Each number is 128 + 32 x the weight over its row's rms, rounded and kept within 0 to 255. Layers, rows and columns count from 0. The size above them is the row's rms in percent of the matrix's.

# layer 7 MLP down (transposed), 3072x768, rms 0.102, rows 896-922, columns 128-255
size [ 95  91  93 106 118 100  86  99  94 107  95  87  93 103 102  95  96 103 101 101 100  99 142  98  94 112 106]
[[141 113  58 141 152 159  71 122 140 118 176 105 178  73 137 100  99 165 139  73 150 130 148  97 123  80 132 174  78 157 125 139 149 107 162 135  75 183 125 168 144 123  79 132 146 153 152 100 161  69 161 121 153 122 128 166 105 114 186 120 132 109 109 173  57 109  86 110 148 103 136 142 138 144 152 165  87 160  62 112 138 171  81 158 101  74 127 125 172 190  86 109 163  92 129 162 155 129 146 130  87 143 114  96 106 118 111 121 116 110 114  72 152 177  92  60 137 128 155 133 112  65  90  69 154 120 136 104]
 [152 102  73 141 144 159 104 119 125 120 101 171 149 142  92 148  90 162 105 146 143 156  86  86 122  61  89 124 109 118 175 146 150 144  89 152 148 144 138 134 112  82  44 143 152 135  96 213 160 135 165 147 147 136  72 153 148  84 158  93 102 119 107 153 143 184 171 135 100 133 142 157 135 151 195 110 119  24 156 180 126 128 147  70 138 141  95 229  91 103  89  79  84 124  91 131 132 159 126 121 118 153 170 118 123 142 153 148 148 136 112 132 137  68 150  78 123 102 128  88 191  78 115 127 149 173 131 142]
 [ 74 145 111  72 141 141 146  98 110 154 125 159 140 155  80 125 168 153 170 109 198 143  74  92  95 163 137 105 142 116 150 118 157 130  95 161 122  95 120 102 157 175 168  21  82 162 133 131 161 114 149  77 125 138  69 142 134 170 120 138 110  96 156 169  75 182 168 171 150 102 247 159 130 117 113 125 211 116 109 126 110 112 167 145 106 121 105 152 135  93 116 179 130  92 141  73  91  91 171 158 120  66  85 179 126 171  89 160 166 167 117 178 106 156 114 117 110  94 161 121 123 135 131  93  77 143 126 138]
 [174 125 137 138  90 185  92 106 136 136 176 201 149 151 140 103 144 102 105 102  97 110 182 148  78  61 154  55 107 160 142 121 156 116 103  82  93 144 147 144 143 162 104 212 149 128  78 141 181  97 117 111 155 133 142  91 102 131 155 131  63 144 166 143 107 115 148 120 105 132 125 145 114 126 108 119 164 115 111 163 134 138  74 170 170 153 147 124 135 144 106 151 186 146 114 138 134  98 133 134 125 163 130  95  84 121 131  98 128 108 149  72 172 121  91 119 139 179 119 164 171 110  90  77 139 140 161  92]
 [131 122 113 130 169 169 200 112 160 104  99 138 160 147 127 114  75 126 188 121 129  93  76  92  47 191  89 169 134 128 121 104 143 154 127  86 117 105 157 139  98 109 124 217  84  67  82 171  68 138 120 169 129  83 136 206 102 168 148 114  70 122  72 140 148 127 105 106 162 166 145 107 163 149 146  94  61 138 117  96 182 118  92 119 140  85  85  86 113 137 138 174 149 161 145 149 161  60  91  99  66  99 140 109 155 102 125 169 105 139 106 164 133 119 100 158 138 107  80 112 201 120 134 144 146 125 102  86]
 [123 126 155  73 140 114  95 167 159 123 126 137 149 104  96 105 118 128 218 144 115 106 169 144 180 162 128 141 123 132 154 130  99 141  90 140 106 115  79 157  86 132 151 139 157 156 131  91  40 161 110 139 153 154 107 177 126 150  97 164 187 134 144 127 105 130 119 159 128 146 175  75  56 149  97 165 164 157 198 144 112 160  99 133 119 139 166 136 152 128  82 127  96 150 118 168 112 137 135 107 161  67 166 158  99 130  94  91 149 112 135 158 139 109  93 120 139 165 156 157 171 115 170 180 165 143 169 163]
 [ 89 137  53 132 110 136 105 153 151 112  92 169 137 138  78 113  68  79 165 157 134 139 137 132 172 196 110 129 130 135 153 131 124 158 143 156  81  70 149  90 154 143 149 111 165 131  69 110 116 185 135  87 135 119  82 145 140 123  41 140  78 122 166  18 153 119 143 104 181 124 111 142  96 150  82 114 104 143 110 105  74 146 107 130 103  81 180  85 169 112  96  76 186  88 198 120 129 127 217 138 102  59 142  99 121 160 146 121 135 118  97  98 138 124  91 164 103 114 130  80 151 176 125 152 164  78 158 110]
 [ 83 128 115 104 141 106 203  94 180 123 120 148 132 144 110 168 128 138 199 118  74 219 133 159 128 151 104 162 118 150 120  92 122  95 129 123 160  61 161 108  90 100 138  89 115 144 175 109 102 119  78  93 200  85 145 172 141 147 131 147  91 176  92 111  84  87  87  86  36  87 125 147 206 102  97 111 167  71 100 126 153 128  74  80 170 116 145 124 124  93  88 142 181 139  80  89 103 142 106 183  90 140 155 144  74 103 182  77  93 149 152 101  91 139 128 141 154 163 145 107 117 139 100 136 140 181 122 129]
 [ 92  88 153  96 133  99 134 112 146 143 108 158 193 148 160 165 142  81 127  95  96 139 102 143 185 152 115  68 106 122 146 106 167  95  93 131 145 163 144 115 127 137 133 234 118  77 160 130 112  67 155 126 109 100 143  75  96 143  95 127 156 188 122 158 138 171 138 136 101 104 183 109 127 139 150 176  78 148 187 144  77 120 149 154 122 121 151 155 109 130 131 133  49 134 123 124 102  45 126 138 118 111 147 175 148 154 119 170 154  83 153 147 107  98 104 125 143 123  97 112 107 159 163 122 157 147 148 116]
 [133 159 170 125 195  78 157 177  90 109 118 118 164 189 143 157 148 233 124 177 155 134 162 145 106 122 111 119 136 134 203 127 148 107 104 132 146 200 136 149 152 151 128 123 136 117 140 121 100 103 129 177 161  64 149 119  96 153 137  89  68  80  70 158 154 187  45 136 125  89 129 115 145 139 117 129 136 149  97 101 101 117 205 119  93 136 111  94 126 102 126 104  44 115 146  73 189 100 130 149 114 136 180 146 144 139  68 170 136 126 101 131  56 127 131  82 103 105 172 123 133 135  82 162 116  99 122 175]
 [ 93  86 183 144 149 115  56 149 146 130 123 101 137 105 133 128  89  61  78 164 171  77  97 151  86  88  52 137 117  95 108 125 123 148  75 129 120 155 111 164 106 162 125  50 124  62  76 155  95 147  83 125 155 130 143 130 126 110 159  97 141 135  81 144  91  99 121  98 142  86 128 149 120 123  98  81 133 162  97 123 159 110 117 148  97 121 146 116 128  74 117 131 109 176 142 178 114  86 161 138 143 121 160 147 137  88 127 130 103 139 126 144 115 168 111 143 199  99 166  52 157 160 143 112 135 145  88 116]
 [115 126 153 170  70 139 139 116  96 126 136 129 132 133 116  99 107 111 156 112 152 163 147 164 143 114  78  92  95 121  69 173  95 176 128 199 142 135 112 118  97  91  90 203 158 124 137 115 115 130 144 104  79 210 137 166  90 154  77  93 134 152  96 141  98 168 162 193 165  86 165 142 138 147 117 117 187 180 128 156 137 133  64 134 170 137 204 131 110 106 162 158 155 135 110 122  79  93 128 114 144  72 130 123 133 146 142 154 140 104  92 108 133 148  80 102 148  97 139 185 182  98 150 110  88 136 102  89]
 [132 200 164  99 147  86 182 104 132 131 148 129 169  95 116 118 150 203  75 157 139 141 120 127 134 152 116 132 141 110 144  95 154  54  66 121 158 162 188 117 112  91 164 122 126 117 123 107 114  72 155  97  69 135 134 143 134 134  84 149 181 151 146 138 180 142 131 133 146 140 105  47 144  82  82 161 121 162 111  98  94  93 125  99 137 120 132 119  82  91 163 111 106 118  89 127 153 125 113  82 159 139 137 108 149 108 115 179 145 140 127 147 109 125 186 150 113  99  84 102 116 179 173  74 141 115 154 111]
 [ 76  92 140 154 129 153 148 138 144 158 156 112 115 123 137 114 141 207 138  97 131 154 117 104 151 168 166 115 123  67 171 121 127 126  93 108  79 142 148  84 112 199 173  75 127 138 180 105  94 188 122 154 147 115  62  81 157 141 110 183 106 148 125 141 192 185  94 217  90 123  69 121 157 119 108 120 144  91 129  91 171 172 128  35  79 114  96 224  36 146 147 154 142  98 147 137 133 152 152 131 136 167 113 126  99 115  91 167  91  89 106 171 144 111 127 166 116 136 101 149 133 131 119 128 110 160 147 163]
 [171 106 141 151 146 112  48 120 163 143 171 152 101 132 160 134  66 120 130 110  99 180 180 163 125  73 160 152 123  44 108  86 149 140 115 131 137 103  66 121 147 125  68 169 151 140 155 157 108  97  87 186 122 110 191 191 127 175 176 158 148 109 142 182  80 169 132  81  70 112  97 131 127 130 161 182  89  46 163 115 129 161 130 152 178 136 105  82 117 191 117 160  84 220 102  79 135  67 101 140 137 149  41  96 138 155  94 111 127 124 105  98 151 112 119 163 125 164 103 100 148  86 112 131 152 173 168 100]
 [168 128 104 150 136 117 137 191 113 116 125 108 105  99 143 141 111 228 145  81 141 140 108 144 107 109 146  99 145 105 135 184 123 110 136  96 124  98 130 123 128 120 165 144  87 153 151 182 113 111 173 117 180 184 161 155 114 181 122 107  83 110 180 146  74 130  97  80 170 121 147 113  96 164 107  92  93 184 114 108  90 151 124 136  99 126 151 114 121 110 143 120 117 163 194  97 108  83  96 184  94 136 125 134 118  98  88  54 124 138 178  84 110 130 103 110 120 129  73 110 110  70 161 204  97  90 139  64]
 [ 66 149 187 156 167 109 133  92 134  82 100 122 112 125 136 210 151  89 125 109  85 105 131  92 120 140  81 159 128 142 114 199 146 109 144 123 208  93 154 146 118 108 198 255  72 134 143  95 179  95 138 172 120 148 116 155  72  87  71 144 131 143 188 132  91 180 161 145  68 159 115 113 169 109 105 116  97 144 106 164 140  83 116 139 130  72 126 117  99 104 170 151 106  89 102 145 151 123 146 136 136  92 116 128 181 168 138 146 182 151 150 107 131 183  92 109 121 106 132 124 185 144 136 232 115 117 132 108]
 [127 123 140  74 150 143 157 120  94 115 153 132 187  91 180 148 131 154  45 102 165 133  79 138 135  95 140 161  79 160 137 144 151 132 146 117 134  86 135 112 138 128 159 189 112 108  94 114 114 136  85 131 167 167 147 158 126 122 111  92 143 157  91 160 148 141 110 166 136 106 112 133 105 194 115 116 150 119 106 166 115 153 140 200  85 159 123  99 113 108 147 141 150 122 174 108 125 132 158 143 109 119  88 140 132  94 150  85 102 118 114 134 142 166 140 121 199 146 100 153 111 148 131 111 173 177 129 133]
 [157 162 107  84  90 173 100 132  54 155 141 120 100 115 149 187 110 158 113 165 128 150 179 178 105 166  91 161 100 136  99 142 110 157 157 116 105 146 106 153 159 124 129  64 145 146 128 134 126 133  68 118 144  51 163 126 142 119 155 133  95 112 176 103 146 126 105 167 141 149 145 173 129 144 134  86 129 112 169 106 126 127  67 122 159 154 137 131  92 128 165 179 166 154  98  77 141 134  95 111 128 129 119 133 216 123  86 158 152  70 124 162 119 195  46  88 157 129 175 115 147  93 187 150  95 178 101  87]
 [162  90 147 109 145 151 109 122 116  82 112  93 138 153 114 107 122 122  94 110 146 154 129  95 149  33  96 126 127 114 172 122 149  96 132  97 122 153 152  73  95 195 120 128 134 143 133 101 123 121 100 139  90 140 177  80 187  91 149 126 114 126 129 132 119 101 114  96 173 167  87 106 204 107 121  59 141 116 169 158  87 150 169 125 103  92 181 180 103  74 156 147  98 106  94 207 106 117 111 144 118 105 131 139 119  96 103 143 151 134 163 174 157 102 184  47 101 132  98 117 164 141 184 131  79 125 112  33]
 [156 111 131 102 117 160 153  90 123 167 157 159 111 157 104 106 120 166 118 129 113 129 170 122 128 107 183 118 143 148 108 103 129  88  95 202 169 110 170 163 144 125 148 151 108 205 124 144 190 155 170 153  98 111 113 122 138  46 101 138 161 115 146 131 130 126 129 107 129 145 208 175 161 127 132 161 122 126 113 149 102 118 143 123 175 137 116 114  43 116 135 148 131 128 158 120 164 159  96  78 121  97 133  79  93 189 185 179 130 171 147 156 127 162  92  42 155 119 117  82 138 171 132 161 116 120 214  99]
 [128 143 167 172 158 190 139  65 123 120  78 152  87  96 115 156  80  82 105 154 100 123 128 118  83 155  95 135 133  64 125 200 119 127 131 107  53 160 138  75 110 162 112 118  63  96 154 158 126 168 129 160 180 149 126 210 113 151 168  64 106 106 157 142 123 146 120 156 187 144  93 128  66 151 152  90 140 121 176 132 159 100 130  71 120  91  60 114  90 102 114 148  85 114 122 159  90 178 136 209 143 130 140 159 143 119 124 192  39 121 147  90 115 169  60  60 129 108 162  77 128 132 159  79 193 141 111  78]
 [ 99 137 103 118 118 161  83 142  88 163 194 163 129 184 168 146  82 149 176 150 144 131 171  86  98  44 101 148 129 136  77 151 146 193 123 206 133 177 151 139 145 158  52 217 150  79 115 129 173 120  86 123  72 180 132 135  92  56 167 136  99 102 128 142 175 135  54  81  69 162 115 176 176 125  75 140 173 150 125 173 152 119 117 181 127 135 120  88 148 182 112 107 146 127 113 102 120 113 147 143 129 124 167  86 131  90 100 129 172  80 143 102 152 142 125  83 137 122 111  79 161 165  97 121 172 178 129 113]
 [138 113 208 142  89 186 103 167 137 107 145 202  95 141 102 134 152 102 104 106 129 113  93 107  90 122  79 111 160  93 156 163  98 118 137 129  32 102 128 122  99 128 143 159 150 117 109 171 103 190  94  95 146 106 136 133 128 124  84 157 147 110 196 121 115 155  84  96 105 136 160 136 101 195 156 123 122 144  92 142 133  98 151 103 143 130 151 176 171 154 118 126 111 103 128 127 107  78  91 128  51 104 113 106 110 146 113 178 103 145 118 118 126 149 128 171 216 176  82 152 130 109  73 192  75 134  98  94]
 [177 138  91 124 144 175 149 116 140 200 147 130 148 177 167 131 132 126 146  95 139  98 115  71 143 119  83 173 132 183 137 113 135 124 112 124 149 134 162 111  71  96 126 162  76 164 140 122 168 116 162 174 140  53 104 123 108  97 189 129 162 110 121 141 116 141 136  49 105 105 162 117 156 151 117 157 175 172 111  84  87  82  89  35 123 103 135  74 127 126 129 165 165 129 129 156 112 180 138 167  70 134 140 169 158 101 106 159 141 128  97 117 184 166 143  66 118  91 158 144 143 100 167 140  95 173 116 126]
 [144 110 119 146 180 149 122 119  98 132  98  99 165 138 150  93 155 156 104  95 176 100 122  94  99  99 150  97 122 135 108 117 128 136  95 114 120 158 171 143 157 152 190 102 107 158 126 116 107  99  77  50 101 123  35 113 178 128 142 135  53 135 110  74 155 142  77 154 116  78  83 180 187  89  82 129 141 158 179 127  69 144  85  79 150 144 176 195 122 119 122 151 174 154 101 143  95 145 110 123 119 105 123  86 129 156 155 129  78 121 112 148 118 145 129 126 150  97 154 109  68 129 156 174 143 166 109 128]
 [ 90 145 155 114 100  97 160 113 113 124  93 193 107 153 160 111 107 123 147 126 106 153 146 136 179  52 101 136  98 129 156  95 139 137  75 134 103 148 127 111 122 129 194 101  93 127 165  87 144  73  86 117 138 180  91 126 121 161 143 137 185 110 184  92  94 176 157  96 134 120 121 115 110  62 141 126 149 118 112 100 125  81 131 168  84 160  75 136  99 117  79 127  90 161 171  87 125 163 113 137 124 107 146 173 163  91 116 132 125 147 104  94 147 149 108 186 142 198 142 113 168 140 138 127 118 183  73  71]]
# layer 7 MLP up, 3072x768, rms 0.0329, rows 897-923, columns 128-255
size [ 89  94  99 120 100  86  97  94 101  99  86  93 101 101  93  93 109  97 101 103 103 144 106  88 104 110 100]
[[ 52 116 158 178  90 116  97 168  71 139 150 137 157 102 104 113 152 153 153 148 143  80 181 136 179 108 105 152 148  94 110  60 143 141  93 120 166  98 133 130  84  74 190 151 112 147 191 188 143 119 117 146 167 127 114 139 147 117  95 119 155  91 155 153 116  90  79 151 134 121 120 177 116  80 119 128 153 113  75 141 100 187 104  41 160 102 114  91 154 144 185 111 149 141  70 118 123 127 157 148 160 127 184 131 135 121 125 117 143 169  90  99 129 127 134 144  97 133 135 158 200 168 149 111 106 107 159 134]
 [110 147 151 178 128  89 138 146 188 170 162 164 119 160 158 101 148 132 125  69 139 145 127 117 157 116 107 162 101 138 187 101 134 139 127 176  82 163 174 135 131 159 104  96 184 131 135 138 100 145 137 109 155 167 155 133 136 102 161 116 121 155  96 127 114 107 185  40 182 181 166 102 138 135 152 179  80 136 173 145 102 123 146 133  87 143 139 149 118 157 132 191 145 187 154 169 171  83 112 136 135  73 149  92 119  92  98  84 159 125  87 171 168 113 167  98 148  82 142 113 180 136  79 104 129 140 159 109]
 [155  74 146 110 155  55  94  74  96 133 148 105 140 121 114  58 148  77 152 110 136 132 166 116 174  80 172 133 146 154  86 141 162 129 103 139 119 138 154 159 148 104 160 141 157  94 150 105 102 186 138 130 129 108 125  65 126 114 121 102 139 125 153 174 116 146 144 158 129  64 166 126 101 147 201 147 109 156  87  87 113  87  78 114 143 136 159  94 134  47 145 124 153 152 206 102  89 120 100 144  94 131 111  96 200  94 180  78  72 107 127 114 129 129 159 161 140 134  87  79 122 122 159 119 154 132 120 150]
 [172 116 101 122 169 163 107 120 116 121 162 101 180 103 133 122 102 119 175 158 128 128 133 103 146 158 176 120 149 171 102 105 152 100 109 120 160 145 133 132  61  58 207 126 171 135  88 130 100 134 131  92 105 100  49 106 127 149 129 149 146 115 148 171  99 123 157 166 128 118 124  85 107 153 185 179 150 142 123 136 150 109 151 191  95 104 146 115 183 105 135 139 148 142  94  75  94 133 126 120  82 160 140 180 164 119 131 123 141 104  99 140  64 104  86  87  73 166 187  80 147 122 109 173 134 130 112 103]
 [ 48 123 116 147 141 178 108 174 164 100 154 133 147  81 126 135 134 152 123 108 123 122 222 120 114 110  97 115 124  72 192 129 137 137 163 203 101 172  86 127 147 163 117 109  93 151 108 148 143 101 197 130 181 167 144  82  84 132  53 130 200 174 110 143 121 122 165  99  87 138 117 137 110 183 145 130 133 162 208 149  55  77 144 162 150 171 175 136 153 204 114 191 165 118 170 126 107 127  99 117 144 174 184  87 134 145  77  89 129 214 110 183 137 101 138 165 117 121  86 101 163 140 184 156  76  81 172  71]
 [131 105  98 159 114  47 149 101 153 146 149 159 172 159 175 109 133  51 129 128 143 156 144  96 117 142 102 112 111 115 124 194  98 149  70 114 169 164 123 162 114 102 109 119 114 138 106 138 146 109 139 145 110 163 167 132 117 175 163 167 156 152 126 207 110 137 149  88 160 153 143 138 182  44 160 100 103 189 159  85 147  85 129 115 122 107  96 108 135  89  99 123 119  90  96 140 187 137  88 141 128 139 144 136 115 124 116  84 149 166 159 210 158 189 210 106 115 163 106  95 113  82 144 174 138 136 119 138]
 [166 146 173 114 132 151 142 134 151 139 129  87  94 159 201 154 154 118 102 175 120  98 157 113 109  75  62 144 160 138 143 152 123 163 153 161 113 104 152 133 189 139 140  48  61 194 121 106 100 102 130  86 125 104  72 135 117 162 113 150  59 120 122 147 149 142 146 118 154 131 154 135 112 116 135 180 146 184 100 147 143 169 182  82 128  78 151  70  77 145 149 157  54 136 134 141 132  30 102 108 128  59 103 132 131 141 112 146 164 200 129  81 161 149  94 132 135 154 116 107 119 149 133 154 156 137 144 155]
 [125 119 109 135 113 156 139 105 113 139 104 201  93 193 117 126 164 183 133  89 100 144 186 138  97 144  96 160  94 176 154  92  99 192 146 100  79 156 171  88 118 185 145 131 102 138  91 112 211 101 122 155  89  68 134 148 154 134 129 123  97 132 116 122 108  56 150 174 119  94  93 154 119 116  89 111 148 132 103 144 129 176 128 148 139 101 179 121  50 148 124 161 174 174 106 140 165 147 162 149 167 189 129  97 113  80 187  92 174 113 123  82 182 123 147 135 129 195 168 118 117 129  88  86 140 205  80 173]
 [ 98  45 135 103 129 113 165 167  83 208 148 134 107 132 102 133 146 125 110 117 166 138 119 151 134 162 159 121 143 159  29 138  94  62 132 144  90 138 143 103 104  64 133 154 139  90 131 152 166  57 153 162 146 100 136  39 113 116 171 122 168 127 181 118 124 135 138 175 175 153  76  88 146 144 107 126 123 100 120 151 149 119 169 176 160 146 171 166 164 120 135 108 137 167 174 123 203  88 170  81 127 101 149 117  89 148 121 134 100 116 106 116 175 157 172 157 153 112 109 100 110 122 131 107 175  76 146 145]
 [169 136 152 199 126 139 180 117 136 102 110 138 149 102 175 171 125 156 156 133 129 164 156 127 126  57 142 112 136 115 115 117 139 149 115 126 103 119  95  94  95 136 128 158 125 184 125  94 173  97 112 135  94  91  88 131  94 102  96 161 149 115 113  42 163 198 154 151 133 124 138 129  96 167 107  84 127 115 173 174 125 179 202 144  85  87 134 127 146 155 123 187 174 103 178 111 140  98 127 104 149 136 111  70  94  99  86 161 128 154 119  74  70  94 184  70 153 192  95 111 149  96 161  94 131 105  87 110]
 [108 161 166 140 129  63  53 126 173 122 193  26  76 103 122 100 111 130 134 121 128  74 149 119 111 153 157  73 160  80 130 143 182  83 104 138 108 145 164 129  82  91 138 166  41 129 172 140 199 134 119 155  99 123 108  81 104 141 155 151 141 154 145 119 133 136 179 140 139  70 161 132 120 118 195  85 151 170 149  98  98 134 140  49 194 146 108 101 151  71 112  99 131 112  84 140 139 158 114 154 217 106 130 135 143 162 137 140 169 138  92  93 101 119 170 153  62 148  67 104 123 115 134 182 123  89 104 117]
 [107 160 165 156 122  84  92 199 121 149 156 155 181 140 201  48 123 100  85 228 146 160  73  87 119  99 127 141 158 188  99 131 111 133 127 120 118 135 134  84  86 184 113 178 161 119 118 168 104 126  94 107 103 146 195 104 139 162  94 142  52  38 205 157 100  97 118 124 103 147 211 147 188  99 109 109 117 110  90 128 119  83  95 109 161 138 159  87 139 147 113 125 121 155  38 122 107 108 152 143 111 169 126 173 134 128 116 126 155 137  92 179 160 117 102 122 147 164 127 119 103 117  92  93 109  86 116 123]
 [ 89  87 100 134 133 101 170 112  93 127 120 118 146 152 129 117 127  61 213 211 135  49  93 103 140 105 107 178 128 172 128 169 173  66 147 122 107 107 119 141 101 113 154 187  73  77 119 144  92 160 159 118 144  58 105 114 116 138 161 176 130 176 115 119 106  96 151  85 168 170  99 117  73 122 149 148 156  83 110 179 109 141 118 119 160  98 108  86 150 172 128 109 149 144  49 131 136 135 114 150 102 100 141  98 142 142 137 131 105 137 106 147 145 116 102  97 107  93 162 135  71 152 125 114 140 148 136  59]
 [100  81  56 105 181 107 150 126  95 110 129 141  90 168 129  89 135 155 136 181 178 145 110  90 181 137 206  93 164 106 152 125 102 131 111 105 118 129 163 104 133  79 138 202 118 114 127 137  59 178 148 121 115  96 179  58 188 148  95 196 165  84  61 142 168  84 120 117 148  76 143 133 119 118 124 152 132 106 188 184 125 106 166 179 130 184 179 124 126 145 116 133  82  86  92 122 112  54 126 143 172 124 128 128 173 177 114  91 153 109  75 101 117 123 103 146  81 133 140 118 135 122 139 154  81 139 137 145]
 [ 97 122 147 118 185 120 132  83 195 114 172  96  96 120  93 112 119 150 162 154 114 101 147 103 110  82 101 175 141 106 103 148 100  82  50 155  90 119 157 105 142 168 120  98 157 159  51 183 149 121  66 155 152 114 131  95 110 115 101 148 148 184 119 101 162 135 154 123 109  94 140 157 128  60 121 194 141 108 165 183 165  66  99 114 186 148 118 144  82 106 118 133 136 121 101 164  85 109 174 122  77  89  73 127 107 163 135  73 148 197 136 129 102  83 155 152 107 133 192  92 135 147 159 128 122 127 146 132]
 [120 121  75  85 130  91 125 123  92 126  82 106 127 136  68 107 203  87 152 111  97 150 126 158 148 156 144 156 150  94 133 110 143 140 123 150 138 156  92 135  88 120 152 140 110 150 160 144 111 169 143  87 125 164 119 158 142 125 127 151 120 110 159 145 145 127 124  98 100  86 121  93 152  75 107  99 153 149 120 176 161 163 150 156 121  75 149 142  98  96  88 149 142 149 126 158 110 104 183  73 127 146 129 116 160 114  95 206 171 127 129 126 120 156 110  85 105 118 115 134 184  96 143 158 135 112 116 148]
 [ 80 174 159 149 130 114 158 146 174 182 156  92  53  99  87 161 102 121 165 197 160 157  84  97  79 148  68 149 152 132 125  84 156 171 136  74 116 119 115 192 160 148 163 183 105 122  98 117 139 174 102 115 105 117 191 116 182  96  71  86 159 113 115 133 164 167 143 163  92  72  62  63 155 153 149 169 121 204  84 143 137 135  87 152 135 104 133 143 122 123 106 187 136 107  89 165 171 168 125 134 141  65 134  99 172 123 171 147 121 135  91 168 140 114  66 116 165 141  92 137 142 126 191 117  99  96 146 150]
 [ 93 108 146 149 182 127 162 109 189 178  88 105 100 174 119 147 173 145 140 134 126  83  85  91 142 122 143  84 101 105  88 122  86 112  69 136 120  85 173  97 141 153 123 153 152  80 168  82 185 120 180 104  95 143 138 169 136 115  81 150 107 135 113 168 119  87 138 120 132 128 141 130  94 171 120 135 111  97 177 170 103 122 125 120 118  58 152 130 164 132 103 116 109 142 159 120 130  84 205 137  88 128  77 130 114  94 123 160  81 119 103 148 127  71 129 155 160 160  84 152 100 132 109 140 139  71 138 157]
 [135 112 112 147 187  86 148 190  96 151  91  70 191  95 129 120  71 138  50 101 163 107 162 131 109 147  91 134 138 174 130 102 119 105 167 144 178 193 147 125 118 190 123 134 120 166 115 105 113 124 161  76 124 149 121 116 144 133 103  81 100 124 138 128 126  99 153 115 167 133  92 131 156 121 132 138 139  54  86 105 141 152  84 167  92 103 136 185 117  59 122 153 156 128 174 150  73 121 146 108 115  96 110 117  63 195  97 134 135 116 111 107 133 107 186 179 144 103 145 105  91 105 105 164  85 179 106 121]
 [ 96 131  95  82 148 103 138 152 137 104 122 192  90 117 109 125 105 174 120 173 115 125 160 158 119 110 117  62 180  98 118 179 133 137 120 122  81 111 153  78 142  93  95 131  91 134 121 103 106 126  68 162  98 121  76 102 170 132 139 128 177 128 132 102  85 141  65 103 112  89 171 108  64  95 156  92 134 113 111  97 103 138 142  92 156  71 135  80 104 117  95 135 161 140  66 122 107 113 165  80 143 164 183 116 154 111 164 138  98  90 106 104 150  97 128 138 191  96 113 145 108 127  87 152  95  86  80 140]
 [136 136 156  88 103 128 118 183 174 123 121  74 146 132  74 117 133 172  73 168 175 132  94 118 129 123 178 149 127 114 115 151 116 132 138 146 162  92 139  86 154 168 114 142 113 128 117 127 189  75 172 150 105 139 115  92 119 150 108 104 112 177 156 104  88  96 127 113 163 114 116 143 125 144 170 196 120  84 155  89 127 138 135 142 140 106 119 166 177 122  77 123 160  84 145 118 143  66 190 141 113 114 151 103 125 121 141 159 137 182 101 150 112  74 193 116 208 151  89 123 114 108 109 134 153 164 113 108]
 [172  80 166 138 123 170 141 173 114 137 138 104 130 141 179 149 150 112 135  91 190 134 204 146 102 163 127 138 133 124  72  99 124 167 182 205 115 145 179 140 134 117  85 166 139 142 148 113 136 110 157  91 125 163 105 158  96 136 157 110 148 134  90 150 100  61 157  56  97 128 107 112 166 116 125 156 131 145  89  84 110 185 120 179 116 127 165  87  88 152 145  76 145 159 104 163 156  74 146 168  72 143 191  82  89 118 109 123 128 164 130 112 141 100 102 127 146 140  91  53  99 102 145  97 104  62  78 113]
 [121 161 146  55 168 124  74  96 128 138 137 130 142 141 170 176 123 167 130 120 123 128 117 148  99 149  74 145 201 162  93 110 123 147 148 156 109 142  86 185  96 137 162 183  97 150 131 195 109  81 158 113  86 116 154 120 106 112 124  71 140 110 133 141 126 165  90 141 142  99 115  97 136 141 116 100 131 122 146 165  25  92  85 124 156  75 166 122 155 143 153 158 121 165 106 151  42 120 103  66 151 125  95  82  78 200 189  69 104 120 187 193 108  64  88 176 119 140 171 116 109 172 138 179 141 146 172 115]
 [102 122 147 124 111 140 147 131  93 170 163 155 122 141  88 135 122 159 145 127 131 167  97 108 128 134 134 124  99 139  44  92  87 111 185 134  95 153 152 110 145 154 126  33 116 102 139 135 150 155 111 210 179 134  80 129 155 112 179 135 165 134 143 112 150 169 152 146 168 123 163 107 146  81 125 150 149 135 149 115 163 155 147 133  65 146 103 150 152 106 153  97 113 155 120  84 131 114  96 136 154 113  97 122 154 142  94  95 170 145  56  91 133 189 188 107  51 111  94 122  57 166  96 165 121 113 172  86]
 [ 81 195 120  80 121 175 124 157 129 156 105 152 123 128 134 187 120 115  57 143 104 136 130 110 109 163 136 157 111 193 131 175 174 128 112 133 142 152 150 149 153 190 166 100 162  53 120  85  91  67 172  35  90 123  97  57 141 152 131 160 134 115  90  80 122  93 143 171 153 145 111 121 124 127 172 104  98 217 138 138 113 117 134 110 150 102 145 113 152 137 159  91 121 144 104 194 176 144 128 120 139 159 155  81 177 164 106 141 136 187  71 131 165 128 139  99 133  82 122 143  97 139  98 128 137 193 162 125]
 [125 121 144 100 176  84 140 127 201 105 107 130 113 145  96 144 161 129 117  90  78 120 112 102 100  84  74 152  87 113 172  90 160 177 110 169  90 177 142 179  59 171 106 220 134 143  66 111 129 126 115 107  77 180 175 130 105 107 165  78 109 143 175 105 104 109 146 102 104 134 141  70 194 128  94 117  65 110 138  78 113 119 161 116 138 168 179 148 123 138 131 138 171 125 139  59  72  42 134 114 113 117 167 144 152 134 125 158  76 170 188 153 100 139 117 118 140 186 128 167 145 123 114 108  99 105 101 102]
 [157 152 202 189 124 108 145 178 145 134 124 201  66 113 145 118 143 122  96 147 145 128 109 170  69 172 166 149  69 103 152 152 130 132  86  91 143 170 187 172 148 118  64 117 166 146 119 144 140 148 117 126 155 152 180 114 109 149 160  82 180 141 173 141 123 123 155 104  99 103 146 124  96 168 135 129 113 159 135 102  88 121 112 106 147 166  97 126 109 159 171  86  90 109  93 134 136 114 146  69 128 163 166 131 115 144 179  97 155 142 160 139 132 133 167  68 106  76 141 112  84 151 130 162 120 129  80 127]]